Weights of a small transformer language model: 71.8M parameters.
Each number is 128 + 24 x the weight over its row's rms, rounded and kept within 0 to 255. Layers, rows and columns count from 0. Numbers have three digits each. The size before them is the row's rms in percent of the matrix's.

# layer 9 MLP up, 2048x512, rms 0.165, rows 808-879, columns 448-511
101:091116148146107085131146133127100138148164128148110106138129102129154164173175115157147118109059069109140132122114121119131134157149106134129153163109086114116163143119102143083135133119105189
070:154114160141139163134114099134127137148123114129134170124103088119120090127152155143109147111128136157142186122150135175141154155154142132107129140104110143125138084102122116173138130144135158
091:083147106138160099121143102135077143078149134144118107118101146143152098152132134113171139117149130133156118114124144111144152169125178147120158121158135112124081110147126147183100141127186108
100:141158155084101090151116159184130119153138173100129137121127110067095107112142127134099133120108104107119132132142114113094126134106171123104114104166125104130162136120110084142132145150096136
099:104119179107096109117121099093133099118152119109155124115101139151130135133115121088117104113123126127135155105147089127131125118135117180140121109127141090096148104122116118094132171116151115
081:135110118206127127153126129090108116131094107126114162147128142105131092111135145114156103103143102115123107128144165140132153153122091119108109111106133168123126153153101152141161152093175136
102:156132120184120118136168125148135150147136181123167148153118117138143139127133138105120098141109155155151130122169116175135102148161172115182120131087128115118156107114125153188100129144120168
081:100112104142110107098085148095114143158145140136113142158137117135143144142131131143128129117143134107151144036110140153116115122108151131136151143105135138097135082161151150126104087081127062
102:106087154117172092149108169118135081133151113080105142153126114131124107147138134090105156111103126082115115144113102166082152127120145154134126146150137133163106126116127109112163115129116111
101:161109116115139123154119118106128113114133107102114069100098135122146114148129139151106116163134160134112099088141051125123160147127138080120116122140172127117132136153142123156156128130139123
097:128118116123126104120122136128154115168146139104132091142129141119096109116132112123158117091104096110141120169118142160086116095113163137165071131102155143128120109163161098135149130104100106
074:123102127137093102081129134124162130142130134147154149079136117077140104143108124149133077089128185145147116107149158132154092093162151101101126100121153114114127152115123142171147161135159161
105:130112158106128133147139089150130101109112117134147148125133153078143176123070122150156162165114146100118140185112113150118147145102165134152133143180156135127155121133114108076149144096151114
093:167151094111148162136161118129174128143135099159130166112174136133133120067100116106155167127144151113142139078155109176138081127129160119124114149118137132117110192114130152118140132134144117
055:067120113089138139121121140157064116145120168107097106095103111095171116122126109149117143164105110144118075140165134125131163136131141136123153124140148095194134069143110137132120124114121110
112:095129104132163119146135130113141122117139124121133140130114102114105116137105122124125115129105102123136113124099134134123130139134132172096125172120133126162113105123148144122149153139145145
052:108162120120154099171123152116167161130140072150173174147144146143081113149147101125106134120134112158079148119131129085167115157081104156101099097130143105103081098102155100086129103150147134
102:138085126127135088151162094085097139133168139123148112121117150101120165089127131083124127113165155134180155107163109153113141132121111165097164124118105114139152158125149126118125098114145065
109:158104101109122140148150101090139130139153140096081150090134115090110130124123167121080128139120131132181135149139137132118127160095112143153117129122087110139089160145154102122116113113130140
120:134129094144122157129125105131150129136131132151140084139114088135125169087119151173133149157086100139125118136125121111145145082108125138128130108137124113116130128087156111118107129119114171
106:130153164130126140127104125102129141126157161147126088167152163149121138139135120155145115098128124134093135137114082130119116090104117153113105136183138087090089106099093124150127137116142107
102:135186122105146116112127080157134085121109144128126141177090132122082146166154118129159123123102143130126081137142118175101096129174146131131135178128143153122126101108131167164124108141116126
110:124164111117106135135153185148144122135141176115186141148132129119095153168156175108130106164136117145159141142124119138089130146107110133125156174164160127091146125105158120113110149147166137
104:120125118152164109090149107093126130098143100122131089167129135120104154139091157122135167140115134118135131157148180146119102141138154133141128125157100141129094150128142152152113152165137146
099:156139113123136183120107142122117133124111119106123156146092148129104115142162131069141103123122109109124115119139155120153141110107125124124133142139147134131111122108102115125141165093147160
103:168127128151125127095159149143143163123128117114073130100084140139204126130165140088180139150120109141136103155164134148148118105098155138118113111086123147109120109127124139128127132157112143
095:139117146110141112153139094157148140129147147128119155138133106104124128182090121159130097104105166159176108095130143066126143164118129117070151147137102101089137130145131135159152150150150108
106:112151155155139127129155100111098111174151123141115122137179158120135116129076118120116157106119159171105133149117133149109157126169144088155109142132152139136104146100133089155164097176133102
099:116152121115131104131120138107142119125152162132091106118118164177103118126105161128139091142096157138131131093161141130099089151127110155106073126065124140106092143135096096123102156153115130
106:115114188111145118156145137134136143132150130148114158172168142130143092145149122139138151160126142158135094097091087118115150126139103158099125066116205138115157132098158090128092107091133081
103:121125130142083104125097138127143149086117124163144101161104137129125141143119118137155122159143120118120143139138144175117136128122128144129141123134123123166111113131155153123153155174128106
072:117136112111158177161111113139125152120175125156090117100131131117110105089136175093096097120108109139127115149120111110152100132123151140138123134157120097116123127130128124103093142121133173
109:100146115135129114095078138092154081157089109124068125122125153116142102104128139130200155106164124103149120129133173115112111108119123131108125112117119142135179133115149093073121119146144085
102:190105124141109152135106151138101117132119131123138137155132125125146097096129184128158093106132109113104142133121152098100132122164138136130161128104127097144173132096121120121116140147110156
120:106110157134138091145169124118111146109112085183138140109115135117136162107134152142118136151139097126136117125102111110104117123137138138146111097112114092161117122108115167073107126145101162
107:156120104109112172098139150101129131084119122095150128140130130125104062124094130126118110130141118138119164086210129170140159130150123150136093107109105121095108120120101091144147113102124124
070:125119088159094135085130134137086115172107140141139115141140155146161113103097185131072124128087175113137147138114084137135087152098182104105129096149173141144140127149119129148105103169114150
096:101134091134139144097146151123097110104147058123190176130108100124122108072105181099119158140093103151137123126150120144140127108082098120157105138097181087145101115120114121145142106107123130
103:168158139132139119142084123116122078154126142179155138132175117156121168136112151155125141103140061127135106103106171154111124133158145092088108088097125121119112117151137177159116116135127167
115:138108113159149096104119128142177123129118135120108129117150130139166126111132116074119125126117116171127144126127110126103131144121133095163133123135102103101104124148105156147103133085193154
103:129159150167128100178147109101126102078145143152128130144128136086146160140135152165121086140169118086140121137134131105131144130118108140155133109162171109143145136171087118155154080138115116
102:093123106126154141148133114153132176105135081109118124157102102123126118090166123084123123084136144137092171094152126130101127116150070123148095127153110136091099122163095145111124135164105112
094:143101096129104125113117081139092121089093123146148130124093139113155110170131172146143082129158127079147173135143137097167114124068116158149103111132146102157108145105098137173103110148155130
103:126104089122082154131086126162144170175176085128104060082083101119083114156127152170139129163078142155168135119150123124127095129094107141125145084125135142127103128121154165166143112146128097
109:128097129092130098151099104124111126129075155135149104132179159103158134110111132087115121137124148108138165164080117150131091124098117086101132115126137135144079109116120111114101096144138087
111:112088143099165121129131136128143103120149100108108112110120132082117139108179118107083113086122138124123104125129128141118155134146107166108170125133113110122103100113127185130145108132107167
102:075103153152083088122088123138148092176115180111115148159122149125158157125106141142147145161089145111120138114145176119144139098148111162140137124110118122145123073132097114124125116123143129
094:125110094143172106109123098140096074137087154191130117132095145174098121094140104128164182140065150135117079167170092086137141151097154143128146131077112149123138120110117161073126118099141133
107:096109108098137118134143110143107132100116099104111105117126144158159132107110136123159143104153168082120142148108151098121116114138141160112098127122155090098142141161068116128091132111142088
109:151122094150128153110165139144100097135116117111137120123088122120134135116146144151103051183097140123131114151142124131124161093124149139109147137119139130144121150111138132112116107159061134
103:102133143090104186107168098149152130127125103116116150148133144116091120151164104125177132086140159140141125176100122130141103097108195132106124114141128160091131099144137120131161132131080123
111:146097160152131098114112102160190137105122171153098145109138096138143072156125143105119096104120138143147160127138092127140156110137145133132111151106132137105126089134107138097148157119122101
096:163131135111118153101161178102120174130162149185159132121144118116157151139133158101137133139120192135157121102175143100124133127155127136139131151144135079118165144108095123130117139137133133
084:152126177144149118162125131138089117178101131098115103109124070142119107113137154131119130184138176113091133153126100120107121112131134146099169088155140131150148138186112104127088142155152126
040:149112119107115122128144095121111075126113130134140107138137109107120122093153100164106132081124096129125134083154192154135164170147137105154149131118186123143096122162153169124157109147107087
111:094129092134189138123135110114116106178108110128159137134133114139118125124136148141127136114118146112114114147136141127098124154116137107190099158132142104139064068143080126121149143104111115
089:121086137120106120138123117137133128101137136105100096097143103101096116110127134118127120119146195139143125141137106119098176178140163121143127205140123108122110139147108133147138132135114152
100:151171144112093106159125078131152157116143164140148158100089138119143198102118112162125132123141099112121100107148144160125143104163129150090129108113170127135204099134077125097129146145123097
080:116144157132109160189109165161062133127133139146106115136091119145116170124149111126123128168120156112099133122143148089149166097163106178110152074114116137099155157123114112164136097085159107
087:099107131121137126129119101108097175125148168138169137110116128162117152146174128120125135187132141126149115133124153159122165178117116115109150145149128143169163133132128144138133088149112124
096:124158140134139148133100106090126141115131110123098117118143146104116149171155110134122130130126118127138099077112098074113102167145108113113161141167092134138124087143118157153131096133114162
110:077127140123138146113168144166102131108115148132092099165106126154160110122131144144110093120136139138210084119120072073131156108139126126136117171121143121144112108131125084108149118109151118
102:103123122152122117126132131116171137133078080142175074110144109133090108125130133156088156083146092151161121083139147143142067140153138150123116100114155152158160105089145104134127144153118165
104:115089136127141125151118119123112148064121144155122157175130120146144162157147125142103114105103116087109118128107107113128114097146106131129089124142138104116132112130123153112078108102155166
082:123149176123162145144165104163124154149138193109141147155147155132138111120157115131101110089138151140147140120187116108136142115125120129075173129169095134100120138146116149109068125098123069
094:113135166119108116150117086115114132104186122096106139104108073126106151167129142159116101155181106115171146137121128062167086134138126166134114153124134167072136151157121112130159145108128111
094:121122140115140119140134120162091114168114110100151116122151087141120127097136110142122107180115128165136107118139149153109142092157127105142150126089076136080132105107131170107105139072119130
122:134157099145118140097152117133094141099128140098117125070129126128122105116132134145101127123136152116157122117112117139171151107149132158124166136149136110105093155119129167113147146141156128
106:162084054093100139153139107113077125100125120125139093109129141138122159118157119103158097158086149135167159120109124132142103089136111159102130127119110173144178109169140126154072156141137155
111:090119125163146144117105025122114082164110140141072185105115104105133122130121163124125107136141150179159179116119110141157123147146104139113137152121096134118108123128136130075143124116129108
103:117136132138139127114091111136103128151130135131095139141132172185178112077130112104131086114142131103131135136066112152131163145179129086149098131149124095129164121140118155122114089146137153
103:113115135097131166134091134147142152182114153147104156128153127118125103102159153134122129122130119070182095123126149140130066103131106105131136113098142129113144133115108122125144119131124124
# layer 9 MLP down (transposed), 2048x512, rms 0.0809, rows 808-878, columns 448-511
101:115130145114132127145140127125128129134117124132141122121128133097145123139126092108130123094075150120062185147091088117150137104108132158071120149104150129138098161156135149100123127126099124
074:158153151152141147174115094118112122098152123094099177130091164112142107155159107115113130127148138140129137163102113111140120129168141146125107143153121137134133132132117083124163132098104146
081:127084109093172088133153123130144127172125163124106183117144111111109119127098096124112165121145136121142140135085103148101082093164110129089155107113141127171139151110143102094166163101126158
098:152096134131136123132123095111141115103145127122122103158123117108152096105096155156122126122092148161112124170146085184123119135098128170109126126180090174131126158114110141137137128169126138
096:138146143134132137084100131094142140114150113109148117127131134188158125129092160098136143122130120143114128147089104164141097100102101159109131061138073119131128092115110109090142114135170108
085:103107112152131121150126155132112111182148142122138197118140097128099123142113187122125151162155123100096097115109131107129108173149095163101116131116150109166133175118139082110119149159110162
100:152167116127121163158141150118153129144103159137117116119135133113125140109103138106191117151135130112123126104133111113146126134167150120140135143112136108111143140117145145163126159197177119
088:119146091151132134127132139065121129123161123112078126110146127094137150131112130128120152138117107169115116005128147114088107129135164107112127128100138159116164163135132134143133110113107102
103:123133167121128107131130147123106115136111125125114149115117135096185138154100123077103130134045154120135131128121088111083180088117077161105147124116119162136164136142133142146161157110118130
099:157132165161159137108099106126074130129151114091152112118145138086152119100153108140123149171160096115138128107071108154149129186110138132165114136146113149161140126160133125124180101141124136
097:138140166094149087123103142092151092116107117142159144114127133088161124139123119093127111127148113125107106226145106147078126134155130098137153129098156151119085163136142159144139153128125150
071:140102118112153129106117108101125173115122089137099088119153132192131168111156141135105159108123114140107100126156130159152110155123105151155097117168126142173116135112117100121096060140159088
103:105160126139136132149129156114158128083140118198142159122131108110118103147124103124106152111190134131116094121150154092096169119139146106140063107149127154091114166150118127109151159159140118
090:121110104173170142125115125068137092146112140165135133125126140143132097139125115163146107138125140125111117088095145106123069146154167159117132143128128111056100132135095086090157119143121128
056:159114118088097158128158091153120107127119119119116142145126132166110153114136140109106144129137159118146150083126096176097125117131109145147114148149107152119088103104153183124136121105098092
113:107126136093168137158132132157114095117136159113101163105116101183121101111113136073101115147070127140141155189133127083144145118123145113129126107106146170111105141129142124120137152157112120
053:095093150115144137146075097137122150139108116160124141113166137135111114166158126132131158114098102134140148140152105129121130099099101112089136124133140127130137103122102107125148083182120099
099:118099136111097055126159161151156147125101119104114115171111143107152096136119131135149082114133129084118145090140121132129078113120146133129138124146110132111128155145081114167121135138107141
106:130098126113144093137131129132139069135151161094138133113143109132098109097123146128123132129145099118135128104073109108156136129142132134098143150099139141122136112190104103121137121129120135
110:112088128125152088127142113123105138142111112121140135115106080123126168142137104141108131149140183130077101114123121098143126068116114146138101116132090112132175124161156111135158111103112139
099:132155119162097079182121140120139158138158091156123125119127150116108134093116155077131105137137099124095097104107125155137091123138115109087084105165115150087089101152132153101146125148156138
104:133149109168138126135147133159135115137146117159082162171146138125148139127127139140112158118110132106132122124121134149132090112112130118112116126107128120168118146101115150127126121139086161
103:126089097086129144131100127130128121154125166132137129174141130173146089160129160139151109140138098123076110074181119142120149109150167115069171131113126144111149099148145116131124104129140138
102:156127088139143137141146128126130116158074144168074117162105114125133129099112160079145116145153146138118117144120092132095136139120128143144145102082122185128159127133151112158097140133110119
093:134159165127136147119145153146093105121114164105109129145100125130109133147139124147156120167127148125081156130147124134112156118109113143107153143153130159092155113110112128132086106103112134
102:124133102159115124087117130122134130129136149113091118098121099174145073097151127102123151130131138139124170140143165144156155120133154100115171096072124132128159149107114102118142098116171088
093:148088142075146134121153131117101140128173099148119123132151115140129114127184138105154136114096126136107092071117118132142124123122124096135144134152163104114074131108102100095168147123142126
109:128145136136158151134143124122103133167122133112153131116098183138109110151133164131121115156103140171108142144127130117131154087164115126138107066103141143117118162107136102114145137110141167
103:137112102108193129147132112092138160087110136136143103149154117167113123095175097170113164188160172106142094116181122125145144139138157179144178107123138167102126118108100114073118100096161130
106:114109125155134129158147160136106099103110117088120143094102124138153147127097165139131159162164138130105164136170123136105113105113181126115096153151096156176114159102119122154096136147078135
101:110134137088131101093149127139130146099127143129114171083113145137140130110089132103099097133104171136086140105104120121138112086099127147136103086090120136167105178136125126105155149117152126
071:141119139111123121089117124114131116141119126115103119140130106129129139155121138119136101149099117174105150177139127115110087138154136079100113128168141120127142134124135122099116115113101137
107:136132124123180133113086143107127136126067081127134106115123138130144169127137153098169124142130156159111137220136127166107132155150131139136168123094125111111146184137121170148082144147125106
099:133106181148160119139127141106110136069101130115135118180136124138160133130115144071158148144146094118135111095126138146135164173131103138136159127116129096118115143167120151166124117193100150
112:127079138119140177127089124107140125091115127095112143169081072159122118132130142139113105133152110179148106128141142143119109151126134112151099141140091142150105131127077151116105135198133162
106:111117094108105138127133154159150127103149148131166120116114146153121116106097088161136120163159119142092158108118094149159109104108165146130135093143131170151132114109119126164141140090123137
070:095147142145128147122126145118108139108116134103118096150101147128106096130117113142126124136145080086147119154065114108104147151099149121119140156159105181136134106117142127132154142128115139
097:124113131114125152101079103132160121144144150117142128124126147114106146079123154110128149119080124167129103103132133148137116123131126144149109111128110130133133107096147134139107124135126130
104:107199110160115138168109126137101095111119138134136168177123136119137107138139118140137127141126154119140161128116130112071147134109112101130154146063124127160139139131144155123107120124140126
110:140115112123125159130118173119129127125123092155123139164114142122145125092134137140138142151135127159135169152118124131104102159131147097160104114053088144150125092139124133132133143134136119
105:100088119111120141164136130131103154084191141166143150136117200102110140121114133149137148118160151121130134129154134116126147132181127148093117172127122157155167114147105112158094120117095145
103:123121127103120189160130149119114150123198108127145124109146120166161143136103134162148104153120139129138135111119147135137106120136104112128113154151082159126107094130123137127128098118144114
095:108145159115147159124123138121125096118109134131165120111131146178139101147128152159150103110057161148130161150141107136086141118137136091158101144106159144112132140104144116147117105117114158
105:124152135128099144151141152091115163132154146128099071122151119101128131120111122135184111115100138176161128083133137125153094139123124185146114174147173125078090198162141100101154138095097129
107:144120112108130104133151091142125166099118097132115141130133143125117142109110150112121149137154158112150094174112146111107095121133113167160158155132123182149138164118135200136137106103116109
108:127110119117152108105109153147137110130155159127082124070119124143114114133150167151129126149150102143114136112132159105101162124110130142142149096147095114129138133175093155124150171139096121
096:138110149111097092146168130143128115154167102139141160150127139123058168131113124156115128135125131083165112140110181149087141121100132152069137120136135119095105143113080101122151078107147111
093:128142142140119104133111114147116127159130098140114125168145120103164139096155111101136155095095141156132084107165159105132126165137130121115145089160120138091128163092099129111128151122109147
106:143151143133131159116108101127110102127139149093157093165152122169153121112086139118124123163129127120130153175077126102104136148103131103100061146142101062136132123149114124118091110107097137
110:122191119115155145135182161097066145132140135118111114109144153109144131160151112159167105138129110103106142095133117104117125107106138147129153111095155114127135112103128109121111141097128120
109:123142114120128149121170121133087124105072147139163089108116128156098150163090126110097143097143137133113138230133103107164139120161127124116152138112115120156138121133133154105139151088156128
112:151156143132149156128120094140149084101123116146119073104125126125124110129120140158063101116113137117122112116135114087136124126112173185139115138116128119115135126103127066142095168108092120
101:123112134124138152135100120079098132108114126141141119141121114132108080141137079142164118111135120181126144131163145155106107130152125096147119101141079130143111127134097125168130123112126134
085:133109142137161153117122111163173128113101101141129115110149127120144144107121130131116116110144123147149151077095103120120170119139142151151127121115113090152103147123126147115092148139142147
039:144131154148111174131095113084141121110153118128157130135121144139136103161103166136184157144121109131152134115080107113113128146107146174199092127115129150112117110108087109108130171143095126
104:128133158102123185114095131143135115123155137131179146131161127116134097104106108101120136147131138130156118140177098126160166121144121106100134121109133109130134155109135127156143095110119141
094:110112125120125087100156092136111105134148152127082131157154102142091104127097117148123085139135137146123102042148147106095087158119144090107113100133136114129140118112154150121134111135114152
100:122158120120114096120168082103119114086117179140103165118132141119128145156150084093117196149110132152131147165137155134098119123097150127099128123118140128121124095151131128129126144091079124
082:137124172156175092102111136127122166130157123117135130080110166128160133108136176147136144146104104147159135122128094108140129111168170166138102143099118167115133110128087145153132116105137098
085:123145129158149130131128170131110143145150102134124096126067102165105126102146126120087152130086123136131127137154119120108129141139151116145154116176092157154144129144152118126138156103108161
094:091153153149152113125120141166150164129082103153099090129118105145113125150131149148162123123148127158120141159107149149142131150177127111115105133126153099070131155091125127097121163136128094
111:155123119152110103102146137122174146151172102123132085163098135132141127133121118140125149115117171126149099074116099109120107131158131145159116158144165098134113170138092098168122161120139143
094:128097121079119144127114118117118102116120137139120120163118117163099167147124164158093142162152117122137098126118119150105129108098113154137127124161105160177109096145149139129147163119087131
105:140072133117110129129135125128135168121119114162149162141127096129109186158138120113127065134141111122130131196079135150124194128145158125117108150115170107157143111113106101114125119164127158
085:159132154148107129144157110160107131112122133173149121153139126117064128116130070129121107084153135128166121111144140116138076164102132131123158128159088156124146125120133129067079156113121097
097:136131173161119101094128132159094088117147099126113130127116102129101121126121120154111139135155152116107183119072148121133083114174184129103132158130139125093143124145113098112145112186111107
092:093107112094146127148127087136127138153123143123080102102127106087112144098126125123118094132109105182108136107136098074134078098109141131135146159122138150170194108127173105157128152149124100
115:165127128132170118137129132128104147128139136149121092079100101101150117143112109145089114105115120124171136107105130130103138146117157117151110103138125145107118117106123154130141112145094128
104:134072060116089105142172128188084143102128099149117151114121145124136140128088140125164135139108124174147120170103110152111094112095126118127122089105101125158135148177143149133087089142099157
106:124123134133124149154111116116137116136139152164095142150132165117136142123144114176113088118166106132168129078126122141149129119131144089114106138157119133133124103110142138149124147137129124
108:110079116162118131138096148133106119071149143116121103143115119143133109118118109119106109131116159129159098158129145126176146154180120141124091104145125116106108146129126151123179092116150155
# layer 9 MLP gate, 2048x512, rms 0.154, rows 809-879, columns 448-511
068:155109140179109163149125073138183151085124145133121134141100087108123113145181105191123168143151134148102167140129108099130131130113100129139168142085149149110146103136120120126127159153126151
078:146114130118095156125088153112166133170133094139114102137155137128083143095108130164109122135152087139105114148096139178096124099117121121166127111132133125129120112128131143110125100144141149
101:119124129116125153144078110123131128110061123063112095119160146131118136141172104093144108109117180135134128088125161142138140126148094142101134107095112117137105138183138091143141122108088096
099:121180171115133119177187078127134120103129120072122105123122099152111163134130083101098100116129111159151139109118180133148140126137116142123110096130129099127131114092113105184149131150142106
079:130141155104109105117119105161172132125133183152140127160139135147095164139158096101130174127152096141164149102109111140153076152130151135146160112120150126135124101146114142098121155161107106
101:164163167101097108141161114120153133127143150155111138128152103114097078127101123115079144117097138155143133131135113102120119179120117104136165098097112139104139094136125150107133124151130144
082:116107115113128096127132096142133124112148117130156099101130135151143144150114145120143107153104089138115131178127112110149117147140105160133106075170166121131169126086126125120134210122145178
098:135127076125121152158127082126092130102132113112111158128108109131105133127109162133132131113140116102159141082114100157139149140148119105141121113125170141126093134130116131117153144157158107
102:102112123098134129165120122158112116094184106097100129116181143080144093129111169090130157124098102120077154133150118146165119124120107149134104132093175106149184131154114133084134154117105083
098:113131139139158161152162109115104136148110116140122089119176083137112178126127153083112111105124083126122113086123119128137118170146108163114148117120144113094136142164108098112098099066125184
067:097098145122092112117132126116148088114166135122112095077115083128095060101116124132144110119090213138173088099151143158148110069140124143093119100135186129077134111130133132156113146133164159
110:116104134100109146130110104112096089109099109145136104125155150160146113145122111120139112095111154106151156135132099091124150156106112114122128117127124126102100113115123132138104152092158126
089:110085148082095113072117104126119167115125147137136180129139151093126143120152129087131094121123122123110104142113100091090106171130093093103110124112156145169131102160160105129121147144135129
055:155082133173150074142135139114165187121131092145162129137157152082114084147124135129115141097118138118152134119105103153121134118144121139141097113135127157104091165101111108161136130150160144
119:151117133150138113121118154107205149115102102160128139136125172131122136087149166133112127104155176131143150112093077083127113123120126112148114107129101152107155128095144113121134136126147090
049:151180112091130069169121099114168103137123134102129117139152130153110098113133123135133123141119117175100130152118156059133122116066160139123111110115119133132134110123144152102140104131130135
096:132118153137101135098142121136146114158109159088158166140116119114129103050127095110098145103100169131120108115155124143119129118116145101097118083139142154067118120106114144153099165109097120
109:112134133055134145104139102127124117155106149154105144156091078112169134160117101084135146105151142140106124111186130150106109138124137137175125104132158095132173117107142123106178127090119132
118:144171116155116079108098168114097090117112180108110167127119132138165149104129159109100096099119113132089109120134100098122127132145100094143146132082147131153145118130113122126126122125150091
101:141124100124139129090144152110134129155129112123158085121105113172120162123132106104123151171102123168135133117124148145121126125145106105117113134115115103098172149181087092107161151142107122
102:115188125128116129139156140123111124138136096180135122184124136103138165145119123123101082115130116116120156131088154155139193132131152124143117132131137165138141124156113117126120104122132117
106:112106133099123148112106142110133167131130144119140112173115104156106140137107149127159132095116142115076113153144131130160140154134093168124146098137123129117125119109142104120151142121113116
100:074105112151168083093118155106107096088149167121127146121140187108123116152101119122113080118160157138128133112103131090089160120138129099154129161137091089101118148116162137118135186130121114
095:137143146149110115109141179126123158096131116168108128116105099155173132155121097114111181132143161114114097113155135130111106099191129142092116147141138148107121125162156138123117127123109161
107:116101169130156106076106135153090079127101132139139163121141069105186168117137133122147129140107133142137136120170119140118111128118114142115123109165107091119127135143076112103112120119169097
094:134074136108135116105159126122137160151141118096100152158134166125117086144139116100131099121106155129165161100188132132100131140118139149077131150119133141117147123142112156149135136142152158
111:150196122178096156128103163123149133164111132105140107124153160102119098141099145081138165176133138151101151095141100103099126114119155110127129094112156093121097121101144081161124119142124117
103:138161099106113116107126132159139119117117148130091110164087159158075126093129139104107136148118142100113176075082138099131150131108092125114100102148167138099089127105103107155134145173136161
106:127148132137135142084081158114115125100146133153138090142128129142105166109138112173130083121181166113153108109090142119109113182135123184131128128104150156112114131137126119075139111150150134
099:142143138103137141116122162134138168125115134134138134138129113105134066143102117145145173193088095134111142104169138118161069127088126124088135144137151162136113112111115099164145108113128112
068:150131160134122128089112122137163141142125114110145157158149137131086129152127093129163128090140135137109101119101137167136165106103079110116146131127133140174125121176109121141141116114156126
107:150137152140110111136080151128135080127122171135133094109130107153097125106145159172132120086159133156144104131072133150097157149155148093140135158132138126134100139135161150125110121099154128
102:137117100146119131108133167120119084127110144133136105082156128128107166153175151152101141133107136147160138109138087097116134149112150102144113122097117137150103162141113128158108141074163140
120:123113151110117119156173178135107114157180088122160114135118163152116141173114126131146124163086115140123119092142157125118087141102116116097140133154109102154157112148116131153136150120125119
110:141104108117091124125110114124107148127131159104138108140142117115108151134125156126125101078083104136099154135104165137117108157105136110108140141128145139108156082108132069144144165149146120
068:102083106141133175157145162117109115118115118081112123098137101154172131181115159127137125145119162154147102121080090139132131161146163143117136136148150108144172135135074103141099105115141158
097:099093140141158142110139142133178132129077153120141116134132133169130108100128168141124179144120140134122101083114119089142128147142071114151159104102130151120134149132129171194141113129118096
111:126105153115159154097130145165149131127154100121157153126131115176107154135156112091117088106143131132129109150130132147085122113096133141145084106172100118139134150150143133138095126133157132
110:099114123136125140109147157124134151130086138093142152123111162128158131117144152134114137134147163163138100143087114151156147156106151141104131149130142132095155118104087166128164124098103160
108:170139130172118150113116107118129119120118143150159099110091152107156114170102121139142105113181141147109146134084126142145098171124116142115122131170112133124141128149140085146158110137122167
104:150103120142149163119109134141125132139144150114147160143140143147103102099120133123160115119147161144132091103109125135108135139170100132142095140127090159090122047136107124107167148118171160
094:111146131163117109106129119094120088164139113108145147111149100138069136131117109099067145128147146122150110063112188153144098154129119111138119161134090105096143099131102115140133157119096125
107:129103137116166118155113110072109132121127150090113157104154147132130143121167122119142125115110091187120117147115098152142112138151107107149128136176103133152167105126124072145115147110132159
110:124096142109144118107150104105118126122127138140134142095101115103181151094150122135134146130124171091119142107084126144114127159118135134132115119123134096116119154190162128111168127137180139
111:122153127157141097124092147107109171107123078159118158094144125096128105103128099132134161137084136139101123116167130108134108125120141123165168123065120097141112163116155153152137157129123105
096:098152114103102152165142115136126133115158118099147117151146124117132145133114121123144114163086104128122122078117171142110118104117124116147113102122165138129120149137129137149106127161116141
096:089110111166120136122147104115142115150134097164144151125111092112108123117119135138169165139172137127098153146112166111160135097080102112141124133154122122111146129114131113160115144137139160
111:129131131129180142124162121108165166174151093115154115113151131143125088139100135077138141091158143176142140135136139140139106122115130175155130162141133142156193140120116139165135149084153098
108:140122118092118089159137076146196118113139121119136131117099096110115116123129111112140155108106164151102140087168142098148122135112095130144114127133142132104096158183135125132120168163161157
104:124094101190077107114094113107108101079106110156148141107090126157132153088130115121109137168098164157145132122129113114146172086099117121116150131131179154097148151135169124168150161178130137
111:102124106129172099130176158114117149119130149138142140139129162110112105151166131165158160177156100103140147101116145089128124113143126081115137089137140145136155124164164173125146135167119106
094:139111140100126148102127128137131116084118148191125103134150127082157140078129085085119110134118173163170127117132136115130118109126133125173115134130113164096158121145121090093151097105103110
085:130098119148162087131130127155111195117097087127111097136107108149125121183135161102145150151141118162090132114151100208131123121138135136130117099114102112141150138096160099124129159107094096
038:113110157103135153163116112148108127110127101095110091122118108116149094114113121145093139149128103090142109147101132119097111150090163116138142139150136133110156137145175114155136167105140103
114:122138116131082147142130101117095120124118139141137133106175127164140079164150182105124135092141124146147111101127101119151136156107145198135101111115122129106132119116090128096161143116075126
090:122157113147164096106156163148137102142107138149136112117130147135118154181158131138110138134150081132100151149127106151117151158087112155150078116128097149151140137168162124133156169137096139
097:083142111135144129138109168112150130097145093127138143107144160155120145133167109138115114131135075154137130119104117143111115128141116076152142123172111135163106109182105101127104129125145135
075:189095119119146162103142093132106137148127079127130149117116148111127132144095117157103101126144155111108133148125174144136102171113115140153133144170160175156116109104125128128138156151155130
082:125152110114092126103108129115178118160138127129133146096131167160132106167067154183115121086136113137142109131097139153154081115112144113150136143112115159115090161116092105138111131138123069
094:144135113130088123126177176145157118115134170155098145130150097103144127105119114074147146092077122125143146106122137156117130140104131088133130063180128137155123150119101122143098139129158129
111:158108124114140130110110110136155147130127156074166120123117143149154124133096111156117161115175074126112105113124118095103098125166131138148113115142120148120124164139123107149095162123111126
096:175155117121100126181142136105104090096124163136129099119120142129164134089092096114155130132097115110135158141138168127152147116115103140143133165123102096127139141127102159134155139118176070
106:141133112112153131137149128134113122148105167106128118147106099174136113100132100136119126121131118159134113071131134089141152111090120154116155138124128124089122145130094107129116135096150154
082:160114132101136141143184127132143173104124161107126134134141155144123096167145113145156132105121104115170154115143142103102136116129114125065175089138132118126124141104121174121111126056115081
097:181130155093149121137167106128135152131131089135140144149149106126124119131160162161099138139130130182137106107062108101165119104086136104108143153151170175152163109114078129122124158125089141
093:129174094120166098103122138144140135120142105139126110109119196087126153165147104098168171119084181173123140139128149111130113144119113097127111123142171092169122131140131145171133102152105099
110:137113129151128165117144151087155077123128076114130126120101114132120129169071180118121138105164140126088153117151144123159078120115152121171146085119156141136120149138121144177129153094088087
102:131153107150110168116127109118134127120138161124149123142125124104111159131141084136086149070102144126122132137156135131082132115151104115130104121128072107130152124114143114102135117094129102
113:127117132095151139092137154098133069151163139136105108116116104119094128148148130123168116167133097135178162111111119110128132097116117121131138106109138087149102163119159124126108139190140135
106:148133112139159103122108116122164157129172102112124119139151121114080129155101107156136161104124104145118133098117111127115062128122154164131121103115093124065108129136145093117138130163130126
099:145107135145145134125126123102086128125128144116131128148142091123112133123115135119110172174155123105138127114162131116110115117126106162121112152110198126141105132095152082131122166119138106